Weights of a small transformer language model.
Size: 3 heads of 32, 1.94M parameters.
Architecture: LayerNorm after each residual sum, tied embeddings, capped logits.
Training: a variant of Muon for these matrices, 83M tokens, 5059 steps.
Each number is 200 + 20 x the weight over its row's rms, rounded and kept within 0 to 999. Layers, rows and columns count from 0. The size before them is the row's rms in percent of the matrix's.

# layer 6 attention value, 96x96, rms 0.0765, rows 32-95, columns 0-31
094,175,177,184,202,185,208,201,184,190,165,200,186,177,192,175,203,225,220,174,203,179,222,231,212,166,194,197,184,206,222,250,181
083,222,190,207,191,218,187,207,223,227,174,227,174,197,183,185,213,188,237,210,214,230,208,205,198,194,229,232,208,197,152,206,203
103,198,217,220,199,188,184,193,196,153,194,214,167,210,196,192,217,221,190,197,164,178,191,182,176,194,190,242,180,188,182,159,192
087,178,206,209,192,206,168,223,240,207,208,201,228,220,243,195,197,195,208,193,220,193,207,203,179,201,206,209,227,214,203,249,208
087,206,217,209,225,174,239,231,181,217,201,196,170,201,209,227,203,189,179,238,204,189,178,169,215,200,228,216,169,193,185,219,167
093,206,203,185,199,224,204,215,183,199,212,173,161,218,165,202,209,219,172,194,220,196,192,210,209,215,209,206,159,158,233,199,211
116,171,198,177,170,229,181,228,169,205,174,204,200,152,202,190,183,211,188,208,217,205,185,220,227,198,232,179,197,217,221,230,201
092,199,220,212,193,226,176,178,196,257,229,176,230,210,217,199,204,145,184,189,236,231,186,183,222,187,215,217,173,205,203,181,232
098,207,189,193,195,193,214,199,179,189,205,221,200,201,181,189,184,202,238,205,206,166,202,194,181,186,185,187,205,194,203,180,193
097,199,198,205,213,197,192,196,209,217,155,233,183,224,181,222,179,189,217,219,222,180,189,181,235,206,189,187,190,230,217,187,205
097,252,204,200,213,179,193,193,218,203,187,232,193,210,195,189,209,235,208,204,176,216,170,188,180,232,199,192,171,170,207,202,216
095,207,225,231,221,215,167,166,188,187,240,169,193,176,246,226,200,202,200,195,218,215,194,213,193,221,202,219,178,215,206,212,228
103,190,223,216,188,227,199,223,206,168,162,207,200,195,164,171,176,186,170,237,176,228,223,189,190,183,207,212,210,216,206,205,188
095,189,211,182,200,190,156,195,192,225,236,165,198,211,186,193,211,181,194,197,223,195,204,194,205,234,179,196,193,203,162,187,176
101,211,204,145,210,221,175,189,165,200,198,227,218,216,160,187,221,197,174,176,197,178,197,223,194,200,193,194,235,195,197,242,161
104,160,191,189,214,194,198,205,232,201,190,213,238,217,211,199,212,243,222,170,189,192,187,220,183,193,200,184,204,200,182,167,235
106,205,189,152,208,245,181,180,164,189,185,207,184,227,203,209,200,159,226,225,205,201,206,223,209,199,208,172,226,187,223,216,154
104,172,201,193,222,212,201,185,209,170,177,221,213,163,217,184,156,186,189,183,196,197,213,232,250,227,217,199,213,228,223,210,201
092,190,193,226,172,210,187,192,176,209,213,200,186,193,243,170,194,186,166,209,219,233,188,192,190,214,171,215,156,209,193,175,225
102,255,190,199,199,216,207,171,177,140,208,229,177,210,201,179,204,185,203,198,190,163,201,224,205,207,197,205,226,206,196,185,175
088,231,205,223,171,192,220,196,187,209,179,191,210,185,212,204,193,176,198,202,215,188,223,243,178,201,211,213,242,192,229,217,211
094,220,211,180,189,221,220,188,207,209,172,210,222,190,206,203,196,218,206,212,206,182,216,198,186,191,182,198,173,186,193,213,195
103,216,214,227,220,210,215,211,225,182,190,216,181,189,233,212,211,192,177,218,223,216,203,213,213,185,163,206,215,182,156,160,201
099,201,218,173,183,216,186,158,209,160,183,186,191,237,217,228,202,166,208,215,213,192,207,173,198,208,218,191,221,209,211,179,176
107,235,226,185,186,234,210,171,201,197,196,206,183,197,194,223,139,189,188,208,155,210,210,227,209,190,237,197,197,204,201,211,195
089,172,212,196,200,181,237,234,189,221,210,179,190,184,172,192,213,230,207,215,190,223,224,196,169,199,192,219,181,183,188,223,238
102,218,222,200,229,153,202,203,207,228,215,187,218,194,202,218,178,222,188,207,208,180,235,185,235,222,198,175,211,168,195,196,216
092,150,182,176,197,209,236,208,204,215,209,170,148,200,187,189,175,204,189,198,212,201,166,213,243,192,207,206,203,198,224,218,233
105,210,238,194,177,169,203,170,219,211,201,180,177,201,192,192,193,212,210,197,199,223,224,247,164,214,221,199,233,182,204,204,195
098,189,204,175,185,155,213,175,179,195,188,214,194,233,192,186,169,197,189,141,196,217,182,198,203,186,170,192,218,214,173,202,202
096,210,183,224,212,184,195,215,220,202,207,223,234,231,223,199,181,216,209,187,162,244,217,198,201,178,156,187,209,185,182,203,216
109,189,198,177,191,200,216,195,189,152,205,192,160,214,189,203,202,247,201,189,191,178,208,189,222,220,182,217,208,194,185,231,156
108,192,224,207,184,179,198,193,213,209,193,136,210,218,191,210,223,196,194,217,199,229,176,218,195,186,210,197,237,232,202,189,185
106,232,213,204,209,165,184,198,203,170,193,206,228,200,230,220,167,214,184,214,186,198,212,239,216,204,191,224,194,186,197,205,202
102,155,188,226,213,165,208,221,198,189,198,216,199,249,162,169,223,217,195,182,192,172,190,189,163,227,213,222,188,216,210,184,219
106,211,210,224,181,217,197,228,171,194,225,215,193,209,212,165,209,165,242,200,224,187,209,203,186,220,183,250,186,176,172,213,245
112,207,174,191,198,217,217,145,163,189,184,213,196,222,200,208,182,171,181,169,188,197,184,214,212,236,184,172,191,200,207,220,174
102,194,203,213,199,220,184,183,214,218,192,173,215,221,177,211,146,225,206,189,251,204,197,181,177,153,208,204,209,209,182,236,205
111,207,173,187,219,209,182,216,200,209,164,192,211,190,210,202,204,193,187,203,175,178,197,193,179,188,213,254,237,187,187,206,220
104,225,170,208,211,187,189,229,199,195,202,172,162,176,210,209,170,226,212,182,159,198,163,186,203,217,216,222,215,213,205,211,216
106,193,207,169,196,207,166,236,238,200,211,192,196,177,181,197,197,222,247,176,204,204,184,178,193,205,234,216,217,191,191,211,208
112,213,205,191,191,202,172,216,190,233,195,175,208,229,190,212,197,182,185,207,183,237,165,209,246,209,202,204,182,237,197,171,203
110,185,200,156,228,164,211,187,173,202,196,200,231,208,169,191,209,166,218,196,230,190,215,182,184,187,195,217,187,171,176,218,217
105,219,208,178,211,238,164,207,189,164,218,240,190,197,165,209,195,218,195,209,185,208,220,175,204,186,223,210,204,186,212,200,183
111,182,197,166,200,189,195,189,227,179,190,234,215,220,184,167,207,203,211,184,180,217,192,209,221,188,207,209,245,210,213,204,235
116,208,189,197,209,192,173,226,162,214,195,217,203,198,222,238,237,210,239,192,188,205,220,209,218,180,173,210,215,232,213,205,227
122,184,212,192,191,167,240,211,211,216,185,180,218,199,158,224,196,206,229,195,191,217,195,218,196,224,200,187,179,186,203,190,208
115,217,208,180,169,216,199,143,229,202,190,233,198,206,191,206,183,183,219,212,186,198,183,231,196,222,191,161,190,165,208,202,249
103,185,177,244,204,222,191,202,194,179,206,199,236,210,184,188,184,195,198,227,213,227,191,219,188,190,208,209,178,201,209,186,223
100,214,186,188,166,191,220,226,207,199,240,225,234,159,169,185,209,214,204,219,202,208,188,199,212,203,169,206,222,184,208,204,234
120,200,220,208,177,198,184,186,190,157,207,218,239,195,220,181,197,193,211,182,180,197,210,169,190,201,177,206,188,208,172,169,206
102,164,190,220,188,184,186,192,186,190,198,227,219,179,178,141,201,233,212,186,222,193,185,215,244,200,222,179,217,207,236,208,220
107,188,219,218,196,229,205,212,247,216,165,203,195,186,192,201,219,256,182,199,204,193,220,160,167,186,208,181,202,188,202,149,198
117,147,167,197,170,213,217,207,202,177,189,200,190,209,213,186,204,250,202,230,208,194,201,163,216,190,213,169,196,254,188,206,207
107,172,229,221,151,175,178,184,176,192,195,221,188,201,232,192,224,208,167,221,162,180,180,193,150,207,147,217,185,213,200,174,214
104,222,183,225,197,237,186,231,214,192,192,204,209,195,220,217,216,194,205,210,180,222,160,223,179,226,183,213,168,166,192,198,170
110,178,184,203,197,224,190,200,220,187,215,163,214,212,195,155,223,205,223,210,202,207,189,195,203,169,193,195,201,194,191,182,204
124,193,232,197,197,197,194,210,214,244,239,201,174,221,181,244,260,190,182,175,221,203,187,199,194,203,209,209,199,216,212,202,208
112,186,210,216,222,170,187,201,199,206,183,162,210,207,186,206,178,175,216,217,240,199,217,183,208,225,197,181,150,188,202,212,241
108,176,187,199,196,253,177,211,208,186,174,191,199,192,208,196,205,186,201,208,204,198,190,197,223,189,200,203,200,207,195,197,214
127,178,170,179,163,193,200,191,173,191,196,182,185,210,218,210,203,199,200,188,150,174,170,223,177,197,212,202,208,202,220,242,208
098,210,184,218,194,169,244,194,212,226,225,160,190,172,216,227,202,209,233,199,194,216,175,211,217,208,167,171,213,174,171,217,212
098,204,181,176,169,201,160,231,189,177,177,229,199,225,181,220,180,210,215,193,169,211,234,200,176,218,175,175,183,195,175,202,169
121,217,174,189,178,218,178,191,186,228,204,166,218,172,211,208,196,209,191,184,254,188,222,199,197,207,221,225,201,208,214,227,203
# layer 6 attention output (transposed), 96x96, rms 0.115, rows 32-95, columns 0-31
092,198,213,157,178,190,235,225,195,212,229,150,234,196,207,198,190,176,153,175,208,203,185,199,208,215,217,187,231,195,200,178,210
086,189,179,192,195,220,205,199,219,163,222,216,214,219,197,226,215,237,171,182,165,193,199,175,216,212,172,188,200,220,220,207,192
094,208,196,194,190,168,179,178,216,196,246,194,212,202,204,205,177,204,185,205,206,216,181,219,181,178,239,189,205,207,209,211,188
078,230,150,236,202,205,203,224,155,201,195,182,200,203,184,211,202,220,184,205,185,208,216,175,236,200,205,218,167,235,216,206,189
086,179,180,180,169,224,175,232,211,241,195,180,201,212,214,197,214,168,188,186,218,184,214,203,195,230,210,179,228,214,212,197,257
101,177,210,167,175,202,229,179,169,183,197,217,214,188,212,192,218,183,242,202,235,166,192,185,189,183,223,176,229,220,183,244,210
108,213,206,214,190,229,232,208,195,186,197,184,194,219,211,215,205,197,190,192,210,194,232,170,178,225,176,212,181,174,183,228,237
094,206,187,242,194,190,226,188,229,190,193,208,181,197,196,197,203,217,211,173,208,164,215,202,202,197,198,205,206,195,208,214,176
093,211,205,187,219,208,183,181,215,199,213,218,198,212,184,217,181,221,192,190,182,192,221,178,222,193,173,206,216,202,218,216,214
088,179,205,202,208,210,162,213,238,200,237,186,215,204,218,151,191,207,168,197,209,204,228,220,188,167,220,240,210,193,179,178,172
087,176,187,200,201,194,164,183,205,182,222,200,199,214,221,249,202,222,234,212,212,183,197,209,136,214,226,232,179,224,201,234,199
091,205,179,213,198,209,191,233,179,189,156,197,221,240,192,185,200,187,217,202,216,224,190,172,220,170,186,217,205,197,244,213,195
105,173,187,200,203,204,188,193,195,184,191,204,213,188,227,218,229,220,196,165,231,222,212,189,189,219,207,170,186,170,189,211,194
091,206,207,211,168,194,202,164,191,202,189,215,213,200,180,173,215,231,187,205,226,194,210,224,178,152,215,218,229,179,211,201,196
102,194,246,216,180,220,197,155,214,210,214,173,198,210,205,218,199,197,223,221,200,207,197,217,160,193,185,167,187,198,191,172,236
104,220,219,191,200,204,186,252,214,222,211,213,148,215,195,220,155,227,164,172,197,218,218,189,210,209,182,220,184,218,191,192,213
104,217,222,210,181,190,218,205,176,175,163,200,222,192,191,193,218,220,181,209,205,194,203,189,212,178,189,166,211,216,206,193,264
106,219,195,200,193,228,196,207,189,244,212,204,228,231,221,183,240,219,218,188,207,179,192,202,182,207,154,194,181,177,174,215,207
095,200,211,194,191,167,211,187,161,214,203,197,239,176,218,220,231,225,230,226,200,190,174,184,209,186,198,198,202,231,223,213,169
099,198,193,185,189,198,171,202,171,193,203,198,227,202,192,199,220,182,231,214,208,226,179,177,165,200,209,184,173,216,213,222,218
079,183,237,188,228,240,219,196,182,188,200,228,219,212,204,176,216,192,216,209,198,234,198,192,226,214,174,165,196,213,189,188,203
095,194,187,248,223,180,171,191,230,202,194,235,221,207,241,245,197,176,212,202,200,211,212,192,185,206,191,163,198,189,202,196,188
110,226,178,182,232,206,181,208,201,184,180,208,206,202,232,224,215,177,195,209,192,209,181,172,203,213,209,218,170,258,179,204,168
097,193,177,232,180,166,186,184,207,227,213,204,202,225,174,180,224,245,209,173,197,188,246,204,194,177,240,183,235,200,180,207,202
097,207,199,217,192,173,197,209,194,155,217,216,191,203,206,183,224,210,219,186,210,176,204,213,192,214,178,193,197,163,182,175,211
082,189,228,182,182,169,192,186,185,196,199,204,186,183,208,186,210,175,193,215,257,195,207,198,194,230,189,196,178,209,201,214,201
091,178,181,173,208,224,223,165,189,194,212,218,162,229,212,176,212,169,219,209,213,198,203,210,201,156,173,247,194,181,227,190,176
094,245,199,176,195,179,212,204,189,201,199,200,207,175,198,186,206,183,192,157,182,192,198,213,219,222,208,230,220,199,185,173,212
092,169,217,180,221,169,247,194,210,160,209,194,217,197,192,198,205,164,212,232,200,205,224,160,234,195,183,190,178,150,166,172,198
095,204,251,197,200,225,224,185,215,185,208,171,200,159,185,206,183,222,231,220,163,219,200,206,209,222,197,195,176,187,178,201,217
087,177,190,215,231,203,176,192,194,199,220,188,187,176,206,215,217,175,220,192,181,228,210,183,202,252,225,239,160,189,212,168,199
107,207,223,175,204,206,189,210,168,192,201,222,211,207,182,212,202,144,218,196,189,191,189,229,197,170,190,191,207,174,209,149,195
124,204,177,226,208,230,181,188,205,187,215,196,233,163,201,201,216,208,219,183,191,166,218,176,202,188,194,185,205,214,213,225,205
105,180,194,170,208,181,160,192,175,196,194,204,197,199,191,200,200,176,182,194,188,216,198,170,196,254,217,214,151,194,216,201,183
105,189,167,175,191,212,199,221,217,241,218,162,178,182,219,209,176,195,217,191,244,222,229,207,197,207,212,223,205,200,202,206,228
117,174,199,225,210,163,217,182,197,190,197,156,205,164,191,190,174,201,189,193,180,211,199,218,182,221,196,222,217,184,219,192,173
112,229,177,185,189,203,197,221,173,220,191,169,198,195,175,176,209,213,180,248,197,228,174,206,245,210,219,208,214,178,195,161,232
112,213,207,180,218,183,236,171,187,244,211,197,181,205,193,182,223,200,208,221,166,192,201,227,209,223,239,172,203,207,196,218,174
119,214,236,224,209,228,208,157,206,225,183,183,169,195,188,208,174,184,209,206,222,212,219,216,195,199,157,210,180,158,175,197,183
110,195,189,156,215,186,193,185,224,201,209,210,198,192,211,171,195,172,225,185,193,207,185,257,190,184,219,200,206,151,222,166,167
105,195,211,210,173,189,229,186,203,155,168,218,196,181,211,219,204,209,213,181,187,188,213,215,179,182,167,220,187,202,204,234,192
110,246,234,207,184,191,224,174,196,213,206,212,181,190,179,223,207,189,214,180,205,194,204,204,222,185,171,185,204,222,160,244,201
124,190,219,209,226,235,211,175,207,171,220,203,196,220,210,252,159,192,190,213,160,212,226,203,192,198,212,223,191,190,226,173,181
111,231,202,186,178,188,205,230,175,216,225,181,194,215,206,197,204,185,192,210,227,169,180,226,191,178,212,176,217,237,222,197,216
114,188,202,168,222,205,233,196,192,169,193,176,186,215,240,215,218,222,219,218,229,187,192,181,205,220,172,207,191,208,206,190,198
124,172,231,202,219,180,208,192,202,167,209,185,190,178,199,238,220,189,218,198,223,219,206,217,190,211,223,186,205,167,184,180,202
129,218,197,215,195,215,161,203,168,230,195,216,223,189,207,238,218,195,209,243,191,200,167,218,191,202,188,187,203,205,221,182,237
129,207,190,198,217,166,206,213,202,211,199,201,223,193,234,202,233,187,189,173,167,234,179,137,237,192,213,220,182,206,206,209,197
117,201,240,157,177,211,222,184,195,203,200,202,233,200,217,196,193,200,190,185,205,216,194,213,192,207,187,209,193,221,190,184,188
098,156,198,206,173,215,207,187,212,200,214,195,212,195,224,247,196,199,199,169,202,205,225,176,205,193,176,217,189,185,198,188,185
130,180,212,175,206,213,230,171,215,194,186,192,204,222,191,223,183,242,207,149,196,222,215,187,213,195,224,205,217,177,212,210,202
102,165,229,169,189,180,234,192,230,190,203,179,191,213,216,209,216,197,196,201,181,204,221,206,227,249,196,202,180,198,183,189,234
102,160,173,214,217,208,184,191,208,222,168,224,201,200,199,201,229,190,195,216,170,178,211,212,183,165,201,227,210,227,180,202,175
120,209,209,152,194,181,200,188,203,197,234,218,187,237,165,181,180,246,220,182,206,182,203,230,187,214,214,209,237,206,207,178,179
118,179,198,161,199,222,194,197,218,176,176,186,203,201,185,178,201,189,231,199,188,224,221,190,202,212,230,174,194,222,197,223,202
093,225,210,230,170,190,203,249,190,204,225,178,248,215,189,186,161,202,200,202,201,198,191,193,198,190,159,198,209,220,198,165,238
116,199,188,204,206,218,233,222,205,206,189,185,208,199,227,190,215,234,200,191,175,194,245,185,188,198,181,247,193,214,183,209,168
121,192,190,205,198,188,210,166,224,191,209,169,201,195,199,233,202,193,207,227,216,210,217,177,195,188,169,158,205,229,174,226,198
125,213,177,220,213,172,200,169,219,222,196,230,187,192,195,241,173,224,185,214,178,174,198,218,190,214,234,221,224,206,200,192,166
104,237,244,238,216,213,192,207,205,183,189,187,211,224,185,201,203,239,150,183,183,191,177,157,216,177,203,217,208,181,231,201,212
124,232,216,225,203,196,195,174,219,225,167,220,189,206,180,219,208,187,165,171,205,215,219,176,215,191,204,238,203,194,217,212,207
092,205,224,190,196,256,206,166,183,222,187,201,194,192,217,199,213,174,213,222,176,204,183,201,170,209,200,225,189,203,204,194,180
113,213,192,227,194,178,199,231,202,184,184,171,220,172,249,205,238,213,188,192,205,194,193,168,215,201,204,224,203,190,209,174,212
126,200,239,210,183,193,270,172,212,183,144,209,233,224,186,184,223,218,237,190,193,200,216,198,165,199,205,182,215,198,191,179,193
# layer 6 attention query, 96x96, rms 0.0932, rows 64-95, columns 0-31
114,191,198,213,188,223,228,214,176,171,177,221,214,209,185,182,206,190,191,202,193,208,225,204,192,185,182,209,199,216,191,220,170
105,189,204,209,204,201,211,230,159,202,152,181,192,183,207,241,207,188,182,194,213,181,174,227,184,176,176,218,215,209,215,210,209
120,206,209,176,201,193,189,206,199,190,173,215,219,178,212,169,215,202,196,187,223,189,196,181,212,208,197,189,202,166,165,199,206
126,200,180,237,218,194,209,183,192,201,173,214,236,202,195,181,252,209,198,198,177,217,207,221,175,181,195,229,214,156,191,184,201
102,165,208,241,177,192,227,184,150,198,187,174,206,226,186,187,205,156,200,188,213,203,175,211,185,191,211,175,214,208,227,161,207
102,198,194,196,205,205,204,220,205,225,223,156,190,180,189,195,198,172,226,220,197,213,207,211,216,210,223,187,235,195,177,211,243
116,195,216,218,231,236,227,237,203,189,163,199,190,179,223,193,196,190,200,201,208,199,207,155,222,197,190,204,192,209,200,207,187
130,180,228,188,184,205,207,200,225,187,181,192,195,223,199,229,197,199,220,254,202,199,205,177,195,237,202,189,195,203,197,217,230
089,186,216,198,180,199,219,170,202,218,242,191,158,242,170,233,195,210,204,192,213,192,173,208,181,186,190,229,202,181,187,216,201
106,196,168,204,207,225,176,217,203,195,217,249,215,204,184,211,219,191,216,194,172,234,206,200,174,249,215,225,179,216,203,209,204
103,232,200,215,207,169,169,201,208,220,184,194,168,200,212,178,201,221,174,165,180,231,229,199,201,213,205,212,220,163,197,212,199
110,171,214,186,232,203,228,194,213,212,167,205,179,173,220,210,181,201,203,205,155,193,205,207,204,231,170,208,184,182,208,191,188
108,199,200,221,236,199,146,211,182,179,194,210,211,192,189,236,209,201,183,204,195,199,200,208,226,227,209,189,200,219,200,204,226
102,179,214,192,181,147,223,204,209,180,189,179,182,170,193,206,195,235,253,214,194,241,193,186,188,209,191,202,179,229,209,186,205
114,188,210,211,181,209,181,229,214,208,175,178,182,186,184,211,199,209,211,227,214,206,236,200,212,207,162,218,185,214,215,218,210
092,205,189,173,215,190,173,183,161,208,194,239,189,201,190,187,197,183,226,226,211,209,181,220,205,162,205,173,186,155,221,218,211
119,192,199,199,225,199,219,195,183,228,223,231,191,220,199,221,188,180,206,210,164,176,203,183,215,212,225,222,191,213,212,185,200
102,196,197,215,209,198,186,226,171,193,201,211,221,223,219,169,216,209,210,223,166,205,187,176,201,195,221,168,215,159,192,188,209
113,215,214,186,193,223,209,245,182,244,216,199,175,216,224,220,207,210,199,233,243,227,195,199,183,176,191,229,172,223,193,190,220
095,212,210,180,220,206,149,184,208,198,195,207,212,232,181,188,212,181,237,210,185,192,192,187,212,175,178,220,212,223,198,208,213
111,194,207,177,188,202,202,202,200,224,197,213,181,198,165,221,222,174,228,224,217,205,197,186,193,203,157,182,195,202,211,233,217
109,202,200,225,224,213,182,214,195,238,216,217,190,220,216,199,202,175,204,194,190,234,157,211,226,205,192,197,219,171,213,186,172
102,209,203,192,200,201,192,189,217,232,168,173,201,191,184,197,202,225,186,206,189,178,196,222,172,212,209,218,210,165,200,192,212
101,202,202,234,210,211,182,210,191,191,183,186,189,201,216,198,195,209,177,224,200,199,215,172,179,185,189,182,166,243,196,230,162
099,188,193,161,181,196,211,236,163,212,191,211,231,191,198,202,185,186,223,167,193,198,231,176,221,225,196,163,180,232,174,204,247
096,183,207,196,196,168,202,198,199,222,195,235,224,195,217,210,197,189,172,233,220,213,216,183,213,202,208,188,200,164,194,198,177
101,222,220,194,200,176,175,196,224,217,226,205,214,214,159,201,203,211,194,161,195,187,200,207,227,201,220,229,214,254,187,215,154
090,199,171,216,185,190,217,213,195,163,205,173,170,229,234,189,240,196,200,179,229,181,215,211,196,184,199,179,205,228,187,158,213
113,223,203,216,177,193,225,216,183,158,182,191,222,247,227,211,209,188,227,197,203,209,181,216,182,168,202,182,179,208,213,201,237
112,182,194,221,198,200,211,206,183,207,189,181,216,167,218,230,204,184,190,234,218,200,215,186,201,200,189,191,195,242,207,220,215
107,201,187,230,179,185,194,185,199,230,244,205,183,213,193,179,224,152,164,178,186,199,170,214,213,169,176,208,195,155,185,203,185
111,194,211,161,211,154,241,179,197,176,188,193,198,181,229,228,240,200,217,200,207,169,200,226,198,191,203,214,183,220,188,187,172
# layer 6 attention key, 96x96, rms 0.0928, rows 64-95, columns 0-31
100,219,176,216,195,232,196,183,174,206,158,211,215,215,149,198,200,231,196,187,182,229,220,195,205,211,202,176,174,201,245,236,181
105,194,180,203,178,171,213,188,202,149,207,186,187,217,207,161,189,200,213,245,225,213,165,223,195,208,223,180,196,246,195,228,210
106,213,201,198,213,215,239,203,190,183,219,172,194,190,221,196,209,215,180,203,207,176,227,198,215,208,200,178,188,198,177,199,206
121,241,186,203,194,215,210,163,168,222,180,192,223,202,191,190,229,186,157,189,193,160,197,191,214,199,207,203,238,210,198,191,220
100,213,210,198,236,212,187,181,201,220,188,217,218,194,198,202,236,192,214,237,192,217,175,203,199,203,226,180,201,169,204,175,218
112,186,169,234,217,190,171,209,183,204,203,206,204,179,168,204,196,195,183,196,175,204,166,209,207,214,219,166,193,232,148,241,208
115,199,188,227,199,194,197,192,216,208,174,202,176,182,183,184,178,190,187,234,183,218,238,189,188,201,187,194,188,204,213,201,214
116,220,192,213,204,221,187,174,175,188,200,206,224,209,154,197,230,203,235,210,194,231,194,214,219,220,169,182,201,179,210,189,197
097,213,188,181,229,203,222,204,200,193,210,198,214,212,240,183,191,217,199,193,212,203,233,217,189,213,193,198,175,188,186,218,216
102,166,172,185,226,217,201,212,193,211,212,219,192,219,180,176,163,192,195,182,178,217,222,190,247,219,222,201,247,206,177,199,193
105,215,214,238,207,205,218,181,170,192,186,172,232,217,182,198,195,213,149,193,193,195,195,210,227,229,214,222,220,175,174,191,177
106,191,232,205,223,225,183,223,191,200,182,230,201,182,185,250,183,207,202,224,172,243,210,198,199,246,193,187,191,206,201,199,170
104,192,210,237,189,204,215,257,213,206,222,211,203,202,225,201,203,214,190,191,226,226,186,175,190,185,186,194,204,229,202,182,192
095,209,219,192,197,212,175,193,231,204,170,176,197,228,190,204,246,210,219,204,186,196,240,185,166,217,219,178,191,180,206,217,190
114,176,191,220,227,206,168,195,211,213,178,200,193,229,192,186,192,200,215,187,202,195,193,222,193,200,196,214,157,184,182,201,218
093,199,203,178,196,217,225,192,221,181,192,203,213,160,238,217,213,162,207,209,179,183,216,202,178,210,240,206,211,185,191,209,175
100,223,181,200,204,187,133,198,202,201,220,238,229,216,186,167,177,198,193,179,195,227,222,205,235,226,231,235,200,206,225,188,157
100,213,203,190,220,182,201,218,184,194,205,204,196,188,199,202,207,181,179,203,215,215,200,223,229,213,173,169,201,172,229,179,243
111,187,189,227,149,229,179,211,195,199,196,220,213,196,185,198,177,203,221,195,191,167,215,217,201,194,183,195,203,211,224,193,238
104,200,199,185,227,186,209,225,191,226,227,205,202,197,196,154,170,156,193,227,197,179,196,213,209,190,187,182,223,198,230,193,201
110,207,236,184,202,235,169,197,186,211,163,231,192,206,185,170,175,197,222,209,208,192,167,214,155,194,192,191,216,195,198,220,194
106,197,199,169,188,196,173,191,215,202,221,225,223,157,227,174,214,209,192,191,195,244,205,194,202,205,244,202,177,171,209,157,166
097,208,192,207,187,202,205,193,244,218,189,199,240,183,184,161,200,225,207,215,212,188,211,219,207,242,183,231,199,182,173,187,206
097,226,220,216,179,201,194,175,217,157,188,181,220,204,174,217,201,178,252,157,223,195,201,199,234,189,207,188,206,210,206,228,185
094,207,217,185,206,212,206,210,213,193,201,180,216,173,206,172,219,171,155,211,194,245,180,194,192,211,198,222,201,262,163,210,224
093,212,208,172,203,207,180,211,186,201,170,225,218,197,210,204,175,183,200,203,209,207,228,201,176,210,193,207,170,217,182,202,210
098,203,197,212,189,154,216,194,234,198,228,192,179,202,221,230,197,196,191,205,193,206,166,244,233,175,242,173,210,171,225,197,199
093,190,229,199,224,184,186,225,221,209,185,196,208,208,188,190,180,195,207,216,196,204,211,192,240,192,188,219,183,186,211,196,202
110,180,210,219,196,201,183,233,156,188,212,192,205,191,178,174,222,177,210,223,215,218,198,205,171,215,214,166,214,185,197,188,230
106,171,194,199,189,182,224,215,200,192,189,202,221,232,188,225,176,216,218,198,202,207,199,190,208,213,182,198,187,231,228,199,211
103,200,181,186,225,197,231,175,228,208,184,190,212,188,245,173,205,234,169,206,211,186,199,239,194,187,214,187,230,222,180,206,164
108,187,218,205,225,231,165,216,219,186,208,226,176,191,214,178,226,193,211,221,193,192,186,175,197,196,181,218,195,225,228,212,178
# layer 6 MLP up, 384x96, rms 0.0811, rows 0-10, columns 0-31
106,177,191,216,173,215,189,201,174,231,206,183,171,200,160,207,211,172,209,204,197,237,206,186,216,196,181,205,173,191,209,211,195
109,194,194,199,226,200,201,218,206,221,193,174,205,224,209,180,180,191,190,178,233,181,176,221,192,201,187,229,244,214,183,184,203
106,171,209,172,189,199,232,199,204,207,243,177,208,200,178,155,186,226,182,222,230,239,217,210,230,201,217,206,197,192,215,188,193
101,214,198,174,250,195,214,187,201,191,192,202,189,210,238,179,185,193,206,241,204,191,229,210,188,187,181,210,179,243,194,184,210
099,217,202,179,186,172,247,193,195,179,209,193,224,193,195,199,229,214,247,225,157,224,191,147,206,196,199,192,207,192,175,226,163
099,207,191,190,203,199,155,241,189,219,214,184,205,213,211,212,186,197,181,231,228,183,173,231,214,199,202,201,212,219,211,208,198
111,218,195,171,208,188,196,198,212,217,211,188,217,189,207,218,191,205,208,220,190,220,207,184,190,208,182,203,207,137,227,192,192
090,179,218,192,199,193,177,208,197,197,175,194,218,201,201,200,203,206,226,218,195,186,221,176,160,218,173,202,183,194,166,216,198
116,181,176,206,178,234,198,221,249,179,180,191,170,209,179,183,208,181,201,181,199,203,204,215,204,227,198,159,195,215,182,219,192
109,193,190,205,167,166,186,179,176,225,217,187,184,197,188,179,210,201,203,198,207,165,172,202,237,198,209,238,172,182,193,178,211
091,191,229,196,192,189,188,189,201,219,186,159,218,197,194,226,203,219,194,194,194,168,201,225,154,194,200,175,203,185,205,199,192
# layer 6 MLP down (transposed), 384x96, rms 0.0581, rows 0-10, columns 0-31
099,190,188,217,194,239,181,192,187,202,178,197,202,236,236,169,189,198,175,209,177,210,231,165,191,180,204,227,205,178,220,183,186
101,187,225,242,215,193,206,181,201,147,206,238,208,189,220,247,194,216,193,181,220,201,193,210,207,187,200,184,226,223,205,184,186
096,203,226,191,202,202,214,252,204,190,230,181,209,212,193,228,206,176,193,170,220,200,186,217,176,195,200,242,192,194,209,170,207
101,181,232,189,211,184,202,178,169,199,223,213,180,167,202,207,182,212,236,178,193,214,248,209,231,209,195,210,198,200,215,186,210
092,194,199,226,198,243,227,225,200,190,188,164,231,225,202,180,173,217,203,191,184,183,195,216,202,182,195,157,183,228,204,178,219
095,180,198,209,208,219,173,206,212,167,191,217,178,188,196,195,211,175,220,201,187,212,177,235,201,191,215,229,184,218,248,178,202
131,159,216,232,198,148,190,215,190,206,214,161,209,185,192,188,201,204,201,154,206,192,212,207,191,247,197,205,188,192,173,210,236
089,219,227,190,189,192,224,208,204,224,222,165,206,194,188,190,208,205,213,216,236,178,183,196,213,224,225,190,165,202,218,209,198
105,182,212,199,225,220,214,191,203,159,192,195,181,178,197,186,203,214,205,188,222,202,241,211,167,197,210,253,228,220,227,193,163
111,209,180,202,223,200,185,186,192,198,209,196,203,229,213,220,197,235,200,200,241,191,173,180,203,212,246,172,186,166,167,207,165
090,189,200,192,219,204,193,185,213,184,221,217,201,222,209,185,227,184,255,237,220,227,188,227,224,196,198,228,182,185,209,177,208